Each number is 128 + 32 x the weight over its row's rms, rounded and kept within 0 to 255. Layers, rows and columns count from 0. The size above them is the row's rms in percent of the matrix's.

# layer 6 MLP up, 448x192, rms 0.152, rows 302-336, columns 64-127
size [ 98 108  97 104  95 106  90 101  99 102 101  95  93 107 105 102  92  97 102 105 109 106 104  92  94 103  94 104 101  98  95 107 113 102  95]
[[114 148 181 158 110 158 180 170 161 118 125 128 138  48 194 155 114  93 113 150 127 209 139 100 157  61 147 137 128 143 120 115  82  59 142  99  68 129  88 154 156  97 116  99 124 102 141  68  86 101 124  91 181  76 133 202 103 150 154 124 136 104 150 150]
 [151 162  93  99 141 110 180 153 125 146  94 112 111 137  74 128 172 111  69 132 157 112 131 128 161  99 152  41 113  85 167 171 137 107 143 116 123 154 116 108 158  91 123 167 100 145 113  81 128 133 116  91 144  73 145 181 139 158 163 107 102 111 150 119]
 [118  93 143 162 103 185  70 160 152 101 136 137 144 120 193 129 120 103 100 144  97 104 240 142 176 141 125 143 139 123 148 110 134 126 121 162 108 175 147 133 128 123 105 104  24 101 134 151  34  91 127 129 109 114 117  70 125 141 142 123 109 119 147 172]
 [ 62 100 130 181 148 173  72 166 124 124 211 175 115 131 142 149 172  95 131 119 102 140 152 108  91 123 100 117 128 159 129 125 161 172 110  98 159 145 175 128 111 112 122 109 141 154 136 104 164 102 100 141  57 132  41 108 113 111 107 129 124 132  92 170]
 [138 211 123 133 197 161  82  94 137 144  90 134 130 169 172 195 146  94 145 106  85 153 130 165 132 134 150 121 132 128 128 134 120 107 102 114 119 126 175  79  99 123 154 112 173 130 204 125 164  68 130 117 138 145 105 134 113 117  88 118 148 154 140 139]
 [132  96 138 162 136 148 128 147 146 110 170 106  95 126 116 125 157 134 159 128 123 103 199 146 161 121 180 115  96 116 143 128 133  93 113 100  85  73 166 121 177  97 116 133  38 188 157 108 138 152 115 116 136 123 107 154  76  79 165 173  92 157 149 149]
 [120 111 217  94 100 154 122 121 133 116 146 153 168 139  99  77 110 159 166 173  83 116 131 196 171 166 126 165 154  83 119  91 146 108  68 114 143 126 137 157 105 102 155 155 181 126 181 136 106 134 134 147 163 125 164 150 109  81 121  86  82 193 121 117]
 [167 162 165 123  93 154 199  95 116 131 121 143 177  85 111 148  95 156 168 150 158 118 177  76 130 205 163 113  78 113  64 143 179 163 114 150  97 144 130 125  97 104 110 166 121 194 143 164 172 154 155 146 120 124 141  99 153 146 166 130 129  79 155 136]
 [147 158 111 183 145  87 150 111 124 155 131  80 141 153 143  93 103 185 115 176  84 112 102 163 109 181 127 140 123  92 120 145  58 111 175 121  81  49 163 145 157  97 147 154 134 155 138 129 169 119 170 128 120 134 142 112 154 125 132  63 146 120 125 164]
 [178 124 136 138  81 104 120 114  99  72  86 133 157 142 149 120 163 191 167 152  94  86 124 115 163 135 132 140  84 100  39 141 127 117 124 129  62 130 174 113 185 146 111 133 154 101 110 147 113 117  73 119  91 124 170 119 141 101 143 199 164 120 138 145]
 [ 70 121 146 184  92 108 109 176 169  95 166 132 135 134 122  98 115 136 153  92 142  75 114 170 126  79 144 101 127 151  85 136 146 182 158  96 148 141 121 130 126 178  81 185 156 102 117 169 125  85 149 114 163 104 201 178  94 140 201 110 169 124 140 126]
 [225 175  99 125 150 135 162 158  94 149 132  89 123 128 149 127 127 118 149 131 120 118 134 128 211  83 125 122 165 144  68 102  48  84  92 164 124 146  84 110 165 170  86 123 138 148 160 132 105 153 102 152 116 112  90 124 121 163  94 109 132 141 145 109]
 [139 156  78 144 105  85 107 118 172 139 130 110 139 147 142 131  97 139 138 128 171  90 123  80 154 153 133 154 145 108  78 147 140 148 138 154 125 101 141 155 115  91 182 115  88 128 128  88  93 158 155 124 124 190  82 128 170 167 167 148 141 128 119 120]
 [126 114 142 112 141 116 168 166  93 151  94 154 143  65  47  71 156  55 106 139 131 159  90 145 173 126 104 127 151 149  93 146 171 147 125 112 100  98 133  63 122  94 180 155 190  61 134 184  72 146 151 144 111  92  94 171 139 165 150  61 133 117 116  95]
 [103 119 180 114 177 129 203 129  66 139 115 149 160  94 125 126 118 136 119 118 132 156  73 141 109 128 157 147 163  98 150 153  76 193 114 172 131  99 182 122 135 102  55 131  82 160 105  97 121 124  98 129  97 156 134 163 144  99 167 205  95 157 165 115]
 [103 146  86 146 125 140 128 147 151 138 109 138 114 114 206  94 134  73 133 176 134 133 127 116 150 111 136  59 120 163 162 116  78 115 127 124 162 133  86 159 181 123 166 114 123  74 100 171 164 110 145 119 109 164 169 137 176 100 105 121 119 139 146 120]
 [ 74 139 117 166 149 113 145 170 176 128 124 176 111  96 125 180 155 106  86 118  75 141 105 168  58  64 135 100 134 145  85 204 179 163 122 130 175  58 108 110 160  98 129 173 145  90 160 144 115 119 127 175 128 135  85 118 144 113 117 154 156 103 115  95]
 [162 118 121 155 142 109 124 140 126 118  92 166  74 122 116 114 166 177 118 187 157 102  87 137 123 165 118 138 154 116 156 113  84 112 114 139  92 100  84  75 121 128 100 148 105 106 129 153 109 126 107 186 124 117 101 150  65 115  97 158  82 138  80 137]
 [110  86 125 119 125 137 107  94 114 155 138 114 159 137 147 112  64  75 175 144 178 164 168 101 159  94  84 172  85 137  91 139 165  96  97 119 132 179 141 162  62 124 180 143 132 145 123 144 126 166  98 149  82 141 145 115  76 187  53  90 134  87 114 157]
 [144  93 114 151  75 119 133 131 137 109 140 163 112 117 116 190 124 174  97  99  63 118 167 118 189  60  88 146 176 155 111 116 162 141 139  71 157 113 163 120 171 127 152 172 118  98  95 120 131 134 185 149 137  85 118  91 111 156  92  83 110 174 153 173]
 [120 124  86  73 173 142 187 121 169 100 117 128 111  97 149 127  90 129 144 135 161 176 195 114 134 123 121 154 148 127 119 113  98  88  41 115 158  92 136  98 173 131 134 110 172 123 127 157  82  52 145 111 142 133  83 114 196  65  92 147 132 126 120 186]
 [199 122  90  77 180  90 106 123 168  95 131  96  70 118 193 101 140  99 156 132 121 108 118 118 190 169 104 125 130  68 144  93 121 124 149 104 107 116 149  78 134 127  92  73 180 119 134  85 171 141 126 141 149 151 131 133 158 123  67 143 129 141 132 120]
 [110 119 134 184 151 157 154 104 136 110 107 134 143 119  57 127  87 136 140  86 113 174  96 119  81 173 121 115 164 136 120  59 189 107 125 105 153 122 126 113 121  84 121 142  83 126  95  85 124 169 143  89 141 122 162 110 138  63  84  54 168 101 107 124]
 [124  87  78 111  99  82 142 160 107 139 136  93 170 125 112 119 131 160 171  87 125 175 132 129  92 105  94 100 121 129 107 129  82  97 164 160 142 135 136  94  59  94  92 108 146  73 191  72 122  91 112 128 105 161  76 163 131 147 104 125 119  97 138 156]
 [107 144 186 109 140 169 101 108 104  63 149 165 148  99 101 115 134 152 162 117 132  85 102  93 163 134 121 106 112 133 126 115 128 140 134 138 120 147 153 172 134 140 140 135 197 164 153 100 105 124 128 146 107 110 164 155 168 172 125 127 116 201 142 134]
 [175 106 143 127 105 131 114 127 163 125 174 168 136 133 131 140 179 156 176 167 142  90 115  86 174  73 128  72 184 119 117 108 153 146 186 177 110 194 157 124 152 133 146 154 158 150 118 115 169 167 166 147 124 208 171  90 141 158 193 104  68 107 168  64]
 [171  98 142 133 119 168 157 121 169 110 165 127  99  66 163 144 152 125 114 130 191  69 150 133 114 114 125 116  78 103 154 149 105  98 105 100 135 132 147 131 125 193 126 182 110 147 119 139  84 140 109 110  95  93 124 116 127 141 163 119 105 167 111 148]
 [158 122 107 237 164 116 108 143 113 169 114  82 135 162 147 180  91  91 123 122 142  96  49 152 124 145 108 157  77 127  91  96 133 118 159 149 139 145 126 182 152  98  70 101 114  87 120 132 127 131  90 147 123 125 153  87 128 135 150  85  77 144 128 124]
 [ 94  95 134 109 103 145  82 144 103 119 146 112 127  73 146 135 133 120 118 154  80  66 133 112 140 188 101 153 131 174 132 131 109 126 129 139 122 138 141 112 121 124 112 111 132 154 103 107  86 104 146  81 114  93 100 145 110 196 179 151 168 134 111 159]
 [168 110 124 189 147 148 103 115 169 132 148 172 178 118 160 165 185 143 146 110 105 161 122 178 108 106 126 153 115 133  87 136  77 154 116 166 104 154 159 200  56 182 153 124 100 131  64 153  90 112 205 162  99 119 170 115 167 140 148 137  91 116 126 105]
 [112 118 139 121 162 145 156 107 122 194 158  79 145 113 146 101 160 195  74 124 115 144  91 120 145 199  83 160 128 146 159  74 166 176 107  68 112 142 172 109 185 137  81 105 122 156 137 102 219 139 113 137 125 129 138  91 178 111 160  99 147 137 186 130]
 [165  96  85 103 143 129 177  57  73 123 134 148  87 188 112  76 112 100 163 105 107 147 169 154 120  69 171 122 142  45  89 141  95  73 126  91 169 101 132  95 112  89 127 138 126 146 149  67 159 101 153 175 196  75 121 165 105 148 136 105 154 159 150 154]
 [ 90 129  97 140 123 142 139 120  93  93  89 144 102  93 168  98  95 102 141 103 103 123 111 126 120  85 123 161 138 106 138 107 121 148 157 172 145 156 108  98 122  94  58 182  90  98 145 100 187 158 134 133 143  98  93 162 181 121 116  68 141 118  61 139]
 [ 66  92 178 142 178  78 120 143 147 119 132 109  61 128 186 144  97 117 197 163 132 134  87 186 166  70  64 170 125 120 104 112 178 104 116 103 120  70  81 183 138 139 128 125  95 144  84  85 169 125 189 180 105 122 111 103 125 135 162 119 111 134 117 105]
 [106 138 147 103 151 124 135 137 106 114 129 143 106 187 106 110 188 179  88 185  84 109 132  82 114  95 117  97  99 163 144  85 183  85 148 127 134 112 107 129 149 162 141 142 135 154  76 125  99 125  87 118 125 123 153 136  56 165 167  74 137 136 179 147]]
# layer 6 MLP down (transposed), 448x192, rms 0.15, rows 302-336, columns 64-127
size [100 104  97 100  98 102 100 100 100 102 104  98 101 103  96 105  91  95 102  98  99 108 101 100  97  90  94 107 102 103  97 105 103 100  97]
[[143 163 152 136 136 135 108 151 151  42 125 119 134 177 147 131 141  73 136  93 141 104  60 129 158 165 150 151 107 104 130 177 154  63 162 100 157 116 124 153 109 169 109 117 144 121 154 126  99 158 106 131  98 110  39 208 115 179 104 152 163 110 128 138]
 [127 153 125 161 124  79 102 141  72 121 117 119 155 126 170 138  74 175 161 112  95  65 166 126 154 146 168 125 158  53 127 142 146 114 155 168  53 120 127 134 167 166 137 125 140 127 120 110  68 140 131 138 146 164 114  71 122 137  72  78 111 153 130 158]
 [181 108 147 136 142 143  90 118  77 103 103 142  98  79 148 100  97 157 169 179 124 137 132 112 178 125 116 136 126 118  93 148 184 158 146 177 123 145 130 150  93 142 132 132 123 115 186  77 137 100 127 128 132 133 144  99 151 130 122 101 192 171 124  68]
 [116  67 158 105  81 124 118 139 136 110 125 123 155 139 128 118  86 143  89  94 140 112 131 166 136  86 163  84 125 147 163 119 135 161 143 118 126 192 133 107 120 114 168  91 115 131 165 101 164 137 111 113 164  80  79  84 137 102 146 106  86 152 156 106]
 [111 108 116  59  93  99 163 147 105 160 123 158  89 197 146 135 152 113 145 145 124  98 165 127 160 157  89 146 120 103 143  67 120 133 120 119 167 180 133 130 148 140 149  99 142 139 120 136 105 136 118 114 121 135 141 107 136 132  79  81  74 194 180 185]
 [151 130  57  96 104 119 126 120 133 122 137 143  97 150 177 114 108  93  71  95 108 113  99 206  82  94 171 124 127 130  87 155 130 139 157 124  87 130 101 107 139 105 137 119 125  84 164 151 210  77 143 102  53 147 136 133 117 128 118 197 194 129 103 135]
 [129 122 107 137 148 176  85 126 128 117 113 114 122 154 149  73 145 175 125 165 155 168 110 139 146 132 108 143 102 140 139 130 117 123 130 128  82 110 154 130 110 191 117 121 108 108 141 130 127 107 126 121 109 113 168 132 166 119  80 148 138 203  64 106]
 [145 109 103 104 127 109 177 150  34 139 128 149  47 166 110  92 151 145  72 131 143 137  88  92 181  98 133 152 184 151  80 104 174 137 102 146  58 101 158 160 169 151 169  87  45 103 122  97 121 165 132 140 146 186 168 140  91 123 128 103 176 166 165  82]
 [154 141 142 144 131 108 109 218  71 133  87 152  83 144 110 156 164 109 105 106  89 141 122 101 109 100 102 140 185 159 119 121 159 124 135 115 197  53 125 131  94 113 124 115 112 169  92 148 169 101  87 129 131 126 138  81  95  84 152 104 125 149  99  71]
 [135 121 145 189 123  32 130  90 122 154 147 115 164 122  94 174 112 121  75 165 142  97  93 101 105  80 154 112 130 134 121 136  78 130 217 154 102  95  89  97 115 165  97 130 165 237 182 108 130 113 199 164 127 162 183 142 122 110 150 135 117  85 148 109]
 [145 163 184 157 175 134 146 104 148 110  97 131 144  87 118 189 107 158 144  84 126 124 151 214  85 118 136 130 113 160  95 117  29 126 179 113 159 121 133 129 133 146 152 109 121 173 250  66 109 145  54 160 153 148 144  94 183 141 125  97  93 137 139 110]
 [139 194 140 215 142 170 128 173 130 121 135 117 121  91 119 108 151 115 113 103 164 116 139 128 107 172 186 119 133 151  47 128  66 182  98  78 145 100 150  68 135 128 129  97 129 147 155 174 133 121 109 110 142  85 100 103 187 140 134 157 135 110  91 176]
 [115 125 102  80  90 120 149 112  75 151 107 130 105 164 121  76 178  63 144 150 169  85 102 137  88 153 154 145  77 108 126 121 112 128 126 113 150 153 203 123 176 137  89 144 176 127 134 136 129 163  76 161 125  79 143  95 153 155 156 106  96 140 199 142]
 [152 109 123 140 152 149 144 167 103 105 173 168 108  89 105 126 136 127  47 112 158 138 123  71 146  58 172 122 132  92  85 164 121  76  99 148 149 124  76 139 111 145 149 206 170  85  84 129 136 173 109  82 131  57 151 105 106 160 117 166  90  88 115 130]
 [100 123 133 117 180 127 120  80 175 142  93 148 124  73 152 135 122  82 134 141 106 134 186 163 195 186 138 127 156 113 140  74 104 102 110 178 130 137 119 158 102 117 148 115 124 163  81  91  61  62 125  62 145 153 111 124 118 177 118 130 140 172 162 139]
 [115 140 174 174 131 136 107 135 189 143 136  89 163 156 131 155 176 162 130  72 158 119 121 156  46 166 115 107 123 143 106  86  90 122 133 140 116 125 167 141 124 142 138 111  93 172 207 125 119 100  94 163  81 128 129  72 134 143  80 130 149  88  79 125]
 [119 142 132  90  94  93 136  53 139 100 188 146 131 103 177 107 136 116 192 115 117 149  81  79 120 126 136 165 140 152 129 156  91  82 159 201 116 125  82 190 104 109 141 142  90 117 101 158 132 185 110 101  70 101 100 164 117 112 121 124  72 105 159 153]
 [115  94 147 156 143 108 143 141 174  68 159 120 138 133 121 205 146 162 147  88 117 123 131 138 144 108 110 130 153 175 140 161 134 113 187 104 160 168 119  98 127 106 115 147 156 160  61  37 104 168 101 128 200 148 125 156 210  98 157  94 108 159 152  72]
 [150 112 188 194 114  82  83 147 161 161 140 177 107 136 116 100 156  80  68 132  65 125 155 124 162  91 167 164  96 163 125 122  77  90 156 143 176 200  84 143 130 169 111 140 139 140 100 123 106 192  88 124 163  33 104 158 127 130 125 175 121 154 142  83]
 [146 129 122 219 140  73 139 123 187  99 176 128 156 119 131 126 137 168 187 135 117 128 173  76 124  98 127 102 138 140 145 198 133 130  95 149 152 100 150 144 100 160 149  38 127 120 191 156 105  82 164 167 141 155 187 194 127  83 108 129 149 126 170 166]
 [159 154 132 129 100  93  45 178 150 102  94 135 162 136 113  90 164 127 117 135 140 131 118 134 147 151  76 125 140 162 173 103 157 114 125 155 174 137 182 135 117  83  71  98 111 178 119 110 137 100 105  99 119 126 145 121 115 180 147 137  90 133  85  97]
 [125 135  98  73  71 121 146  96 136 101 134 158 116 160 125 157 143 154 197 124 145  81 125 139 148 106 160  75 105 112 176  89  92 119 161 198 127 137 155 102 134 165 140 136  88 151  98 134 155 153  91 128  54 134 132 119 120 139 176 200  93 137 172  96]
 [145 136 125 212 110 125 195 146 132 114 100  99 170 105 179  79 180 124 161  93 169  79 135  97 128  95 146 112 136 124  79  76 128 121  81  90 133  70 159 133 128 163 119 180 101 106  80 166 109 158  80 116 138 131 130 142 105 189 117 172 158 155 113 175]
 [142  55  98 121 161 103 111 135 141 102 102 102 126 103 110 122 113 118 112 150 199 132 146 104 118 133 160 110 158 146 128 123 122 164 118  60 106  83 119  99  98 100 145 117 165 132 116 121 106  85 222 131 129 119 134 124 146  81 104 102  98 166 117 123]
 [102 141 133 141 115 139 146 106 123 113  64 164  90  70  91 141  94  95  96 122  51 202 130  52 140 171 175 148  94  81 131 121 105  96 106 151 140 124 114 124 129 144  99 132 182 122 121 124 110 106 157 113 170 119 111 103 143  81 110  94 150 171 118 193]
 [ 99 164  67  86 133 161 136 181 154 197 123 122 191 130  71 118 150 139 154 192 138 126 206 241 157 109 115 171 118 112  88  70 145 147 126  83 135 108 189 128 154 110 104 155 143  92 109 110 150 187 130  94 175 131 114 120 140 145 130  79 107 141 128  73]
 [170 177 152 109 126 144 188 100 136 164 127 123 110  99 200 123 163 139 173 156 104 113  89 186  24 152 104 171  73 136 174 147 101 162 148 157  95  67  87 165 137 117 148 134 127 133 145 172 121  88 116 139 142 119  56 100 105 144  86 215 200 165  83 138]
 [122 143 119  28 117 122  80 150  91 109 128 154 161 166 147 167 131 165  77 132  83 173 166 150 105 133 139 136 105 104 117 144 140 189  89 151 129 153 166 100 161 183 203  79 133  96 137 169 115 152 139 143 109 122 138 113 176  52 147 108 151 137 104 149]
 [117 174 168 131 107 110 167 132 131 148 114  98 129  98 115  64 133  65 139 123  93 120 113 140 145 183  93 111 135 124 130 111 119 121 131 120  79 144 204 141 155 142 108 121  95 144 148 104 113 147 144 161 117 173 179 121 148  81 165 121 165 130 135 105]
 [131 165 128 155  67 153  40 137 160 117 103  72 144 136 116 136 107 137  92 197 176  92 125  93  95 127 155  88 142  97  26  78  99 136 131 102 143 113 108 144  53 130 150 111 127 137 154  93 126 166 151 118  96 129  85 177 114 198 129 162 129 192  70 113]
 [107 156 142  28 107 118 151 115 115  99  77 146 111 159  96 140 134 107  78 180 113  97  71 129 112 117  97 136 147 156 101 196  75 131  68 170 171 134  99 106 119 119 163  90 125 112 160 149 132 100  98 122 174  81  98 126  85  91 100 138 113 150 137 156]
 [146 131 156 123 181 119 103 137  96  85 126 136 102 131 126 187 142 110 136 163 161 137 191 157 138  41 139 134 166 208 137 137 141 142 159  74  81 115 130 118 102 196 100 140  65 117 117 116 134 126 109 121 153 137 119  97 111  55 125  93 172 130 177 137]
 [130  91  79 113 155 126 146 109  67 122 111 148 129 190 163 124 113 150 138 112 129  78  91  78 114 148 160 136  79 207 154  75 141 111 144 165  98 128 128 135  99 138 203 140 157  43 144 139  50  83  85 154 171 101 143 136 126 115  92 159 116 171 118 124]
 [149 180 138 179 107 147 137 122 130 107  75  80 117 136 115 122 100  99 119 102 180 123  76 117 146 119 134 162 147 124 141 115 101  94 110  76 153 123  86 128 136 133 162 205 167 152 162 141 192 109 138 166  98 182  89 115 170 119 187  98 149  73 159 146]
 [138 113 111 195 152 152 150 147 130 139 155 109 105 156  85 101 137 137 153 128  99 142 148  99  90 163 160 181 156 102  97 105  88 108 110  67 111 101 158 115 146 130 134 141 114 145  98 157 140 128  71  31 166 112 148 136 112 154  64  70 159 106 158 139]]
# layer 6 MLP gate, 448x192, rms 0.156, rows 303-337, columns 64-127
size [106 101 105  94 107  99  97  98  98 107 100 100  99 100 104  84  88 107  98 111 100 104 100  98 105  94 102 103  99 106 105 109 100  91  97]
[[153 190 171  93 185 134 151  67 108 187 108 120  76 105 138 153 181 144 139 137 117 155 104 153 139 119  93  93 167 103 113  56 140 155 151 143 139 108 120 156 143 178 147  69  74 120 134 125 134 114 158 131 167 188 111 130 111 143  96 179 114  71 140 105]
 [165  96 163  92 165 170 167  78 124 180 136 151  98 146 117 120 135 180 120 103 151 185  98  77 170 133 160 130 116 102 116 110 188  59 135  95 124 117 147 111 146  83 154  92 127  58 146 191 117  52  93 155 149 132 152 100  91  67  98 123 158 147 185 115]
 [131 132  96 184 183 103 122 119 141 139 158 130 118  80 146 101 152 137 117 121 100 112  97 139  67 124  93 176 102  78 177 130 131 133  87  90 124 153 178  82 184 126 143  30  96 129 147 158 146 194 128 129 111 180 125  93 154 165 121 163 113 112 109 149]
 [109 137 153  99 117 161 121 134  84 123 133 115 143 179 156 118 115 143 105  97 109 202 105 135 161 113 175  89 168 116 120 133 104 147 184 113  85 108 176 135  83 178 146 113 133  63 135 125 114  84 151 171 130 224 119  98 147 153 134 132 125 197 101  83]
 [113 170 114 139 134 154 154  96 130 157 147 150 153 139 122 139 180 177 166 135 109 119 110 131 168  72 104 152 136 108 150 151 155 174 118 137  77 130 189 132 196 189 116  89 138 106 185  79 111 144 139 191 121 155  66  28 184 102 162 130 112 167 146 129]
 [107 132 105  84 143 173 128 157 135 128 116 131  86 125 183  96 132 166 105 129 119 117 100 133 150 152 120 165 134  90  98 111 165 145 129  95  91 156 114 151 122 107  35 134 163 155 137 106  78  83 163  77 125 193 125 171 137 126 108 139  87  87 151 149]
 [146 109 120  75 160  66 165 106 139 156 159  79 122 118 112 105 133 120 124 127 117 128  77 156 100 120 141 137 148 176 179 133 103 141 101 177 115 181  67 148 181 101 101 177 146 117 114 156 157 144 118 124 102  86 124  86 113 127 188 121 106 123  69 119]
 [168 106 150 115 146 128 151 206 119 148  86 132 189 191 108 163 113 135 143 125 173  97 177 118 205 126 153 118  92 154 137 173  90 120  81 178 157 157  44  59  80 114 122 103  69 158 128 160 131 115 113 138 156 146 170  89 144 168 146 193 115 162 107 103]
 [141  90 103  72 178 145 125  56 190  99 119 119 119 207 138 118 162 161 116  86 163 105 126 117 135 149  79 107 128  90 116 170 191 161 121 175 120 158 163 126 123 119 174 148  95 153 120 175 154 111  97 159 120 132 149 153  75 127 147  97  94 131 136 154]
 [178  90  96 147 111 118 141  58 139 116 134 106 115 155 165 100 146 161  95 205 210 170 153 131 129 143  44  89 174  91 126 137 166  96 147  99 115 110  73  82  96  88 106 125 122 153 203  91 118 158 152 107 143 153 168  62  97 131 156 102 194 149  95  85]
 [157 158 152  74 101 132 148  96 111 152 169 141 141 169 140 136 172 164 140 167 170  97  74 167 107  77 102 149 199 166 154 153 132 205 109  72 111 147 157 173 142 143 118 154 127 100 144  98 153  99 125 156 106 114 161 156  98 174 111 117 140 106 112  95]
 [147 116 124 138 143 158 157  86 108 110 148 165 116 144 155 128 151 106 158 125 127 149 170  96  61  94  77  82  89 140  90  97 139 166 143 119 138 110 120  77 120 148 106 115 121  77 135 136 140 134  74 131 126 165 137 168 127 176 121 100 109  97 117 145]
 [ 81 187  97  82 124 150 185  65  97 113 133 103 118 115 196 130 136 121 102 120  89 136 121 153  94 119 143  82 148  59 162 156 139 153 114 141 165 122 162 125  72  94 152 151 145 143 146 131 156  90  97 102 181  68 149 136 166  87  99  74 210 123 207 110]
 [118 123 149  82  87 134 171 134 153 114 151 147 166 234  70 148 116 147 130 163 133 131 112 110 104  96 129 152 134 174 130 170 108 138 109  81  61 123 120 139 101 120 187 101 140 150 130  78 121 175 146 214 164 118 112 173 146 160  90 113 137 142  83 156]
 [142 100  88 127 126 151  52 169 188 140 170 117 133  93 144 192 127 166 134 119  91 131 141 121  70 145  93 119 159 161 114 163 119 201 147  95 154  81 165 131 110 142 156  59 109 101 139 111 131 125 134 167  79 100 127 160 120 134  81 133 141 136 142 125]
 [150 186 124 156 110 115 100 165 112 167 135  91 155 128 124 171 179 136 105 147 155 130 117 120 112 119 169 113 146  36 169 168 208 173 159 116 186 157 104 102 105 160 160  95 148 138 115  71 106 109 116 109 113 115 168 126 176  96 152 118 174 135  53 114]
 [123 149 141 127 115 103 151 147  93  83 135 181 111 161  86 128 129  92 120 146 177 116  99  68  90 112 144 125 137 182 182  98 132  97 125 154 147 149 138  93 119 137 181 143 103 126 146 140 151  68  94 162 149 194 143 141 171  94 153 188 103 113  93 119]
 [104 146  86  89 115 140  77 134 191 139 193 164  82 126 110 108 125 165  98 136 117 126 124 166 138  88  88 126 165 122 139 142  43 154 158 145  94 128 142  98 108 150 120 142 162 108 112  86 114 174 143 109 128 109 182 103 150 159 104 100 132 159 129  98]
 [115 173  39 148 100 122 165 142 113 119 156 162 141 128 101  93 161 130 121 109  82 145 122  87 167 130 185 121 185 189 110 104 180 151 125 141 167 135  69 104 139 133 118 136 102 130 166  99 101 127 143 120  92  99 157 126 133 131 115 143 181 144 115  75]
 [147 177 135  63 187 108 118 149 109 112 127 131 121 144 141 125  89 122 129 156 101 158 181 105 139  76 129 174 152 167 131 182 189 150  96 139  58 122 162  84 108 105 109 111 131 114  98 103 103 147 136 145 100 133 141 109 127 147 115 141 132 113 120 129]
 [148 113 124 114  85  96 128 119 125 135 183 174 145 207 101  79 115 167 130 148 107 120 193 128 130 108 138 103 161  90 134 117  84 128 126 130  83 128  97  76 189  92 166 150  47 122 200 148 110  83 129 116 131 123 144  68 151 119 139 172 143 155 174 171]
 [116  93 153 173 168 142  81 107 110 129 126  83 156 143 181 167 120  70 177 119 136 152  93 119 170 119  95 179 107 123 131 162 116 149 141 148 149 148 136  97 114 170 129 150 125 136 127  98  78 111 107 166  42 108 195 103 130 145 103 174 118 110 132 135]
 [155 123 123 137 136 156 121 116 149 108 103 122  74 155 132 158 150 106 102 113 171 164 153 115  85  89 104 106  85 189 112  66 155 142 134 142 158 147 177 112 135  93 156  74  92  91  97 132 132  94 181 118 102 131 160 144 160 104 111 116 146  94 129 101]
 [115 134 148 153 180 140 146 152  90 116 133 124  79 183 102  56 149 131 144 122 182 114 122 109 145 104 163 139  86  58  41 101 172 158 167 138 137 171 147 155 147 145 140 146 110 102  92 151 146 167  62 102 127 144 169 144 132 150 143 143 132 102 110  91]
 [105 164 100 112 135 113 115 125  96 137 124  85  96 123 109 186 124 106 122 202 155 141 200 128 124  85  93 119  86 128 132 111 114 163 125 107  60 121 122 126  75 104 117 136 150  63 128 115  80 167 128 182 127 195  80  93  89  96 104 156 167 148  55  89]
 [150 119 183 149  94  41  79 174 166  97 120 124 200 180 141 121 131 153 177 143 149  87 114 212  91 140 156 174 102 119 138 113 153  85 134 152  97 175 111 106 105 111 165 180  86  81 149 177 155 108 117 147 136 148 146 119 108 137 126 152 139  71 109 155]
 [165 119 132  97  73 125 173 125 164 105 150  93 152  98  99 139 145  99 132 130  88  75 172  56 151  99 155 135 123 121 114 179 135 182 133  42 111 102 196  88 108  98 165 152 132 110 132 127 127 117 155 151 117 157 150 138 133 119 146 160 130 100 144 141]
 [121 101  97 138  92 120 111 139 103 136  72 130 162 105 172 103  74 126 181 115 154 128  90  98 190 138 140 159 105 123 111 119 141 121  35 117 115 132 151 132 147 110 100  93 143  90 214 176  98 105  99 143 142  83 169 134 123 130 141  92 144 146 104 153]
 [125 175  93  69 115  82 140 148 137  85 107 121  46 115 129 116 105 177 108 142 117 151 163 133  90  93 163 134 149 139  85 140 138 116 131 129  68 110 157  98 142 131 153  86  96 173 110 145 147 130 183 100  66 120 130  93 166 150 182 103  47 165 149  98]
 [133 164 127 204 136 131  96 150 129  69 134 164 145 172 128 158 162 121 107 121 149 175  51 170  86 147 180 114 101 131  94 132 141 113  56 180 151 132  67 170  53 126 109 147 151  67 165 113  87 121 134 102 151  88 154 142 145 120 106 164  72 109 130 121]
 [ 84 132 130 140 163 103 163 110 188 124  65  87 110 137  80 151  93 148 173 123 154 180 132 173  94 116 149 121 125  97 111 147 122 101 187  75 135 141 117 118 109 167 116 129 121 109 123 154 124 157 116 174 161 103 162  78  89 120 100 164  86  87 135 184]
 [157 124 115 140 124 113 110 150 178 119 120 169 150  64 105 135 133 149  95 140 148 104  64 118 166 139 115  90 137  70 119 177 156  98  83 183 101  53 104 119  95 157 136 115 183 101 173 174 164 169 114 121 150 158 112  93  79 112 124  74 100 139  99 109]
 [124 151  92 119 165 127 118 142 113 109  98 143 103  84 179 130 147  75  93 126 144 112  62 140 117 104 133 126 146  94 136 119 101 139 218 138 153 112 106 130 121 196 168  73 107 142  56 118 144 140 113 180  44 153 108 148 120 117 136 114  99 149 131 102]
 [131 181 102 124 126 109 111  96 166 130 157 167 139 127  31 109 120 180 149 156  87  96 193  95 123  97 145 187 138 100 109 118 115 152 136 143 101 122 120 125 109 103  94 101 165 154 110 124 102  80 127 134 145 168 184 118 128 194  63 149 152  85 103 110]
 [ 99 163 190  80  99 121 155 177 124 127 165  88 132  89 111 173  90 137 174 135 175 107 128  57 128 102 170  79 130 159 121 157 104 162 139 180 151 140  81 111 112  99 123 177 110 112  94 112 101  71 179 133 168 149 120 115 139 141  64 167  86  70 141 107]]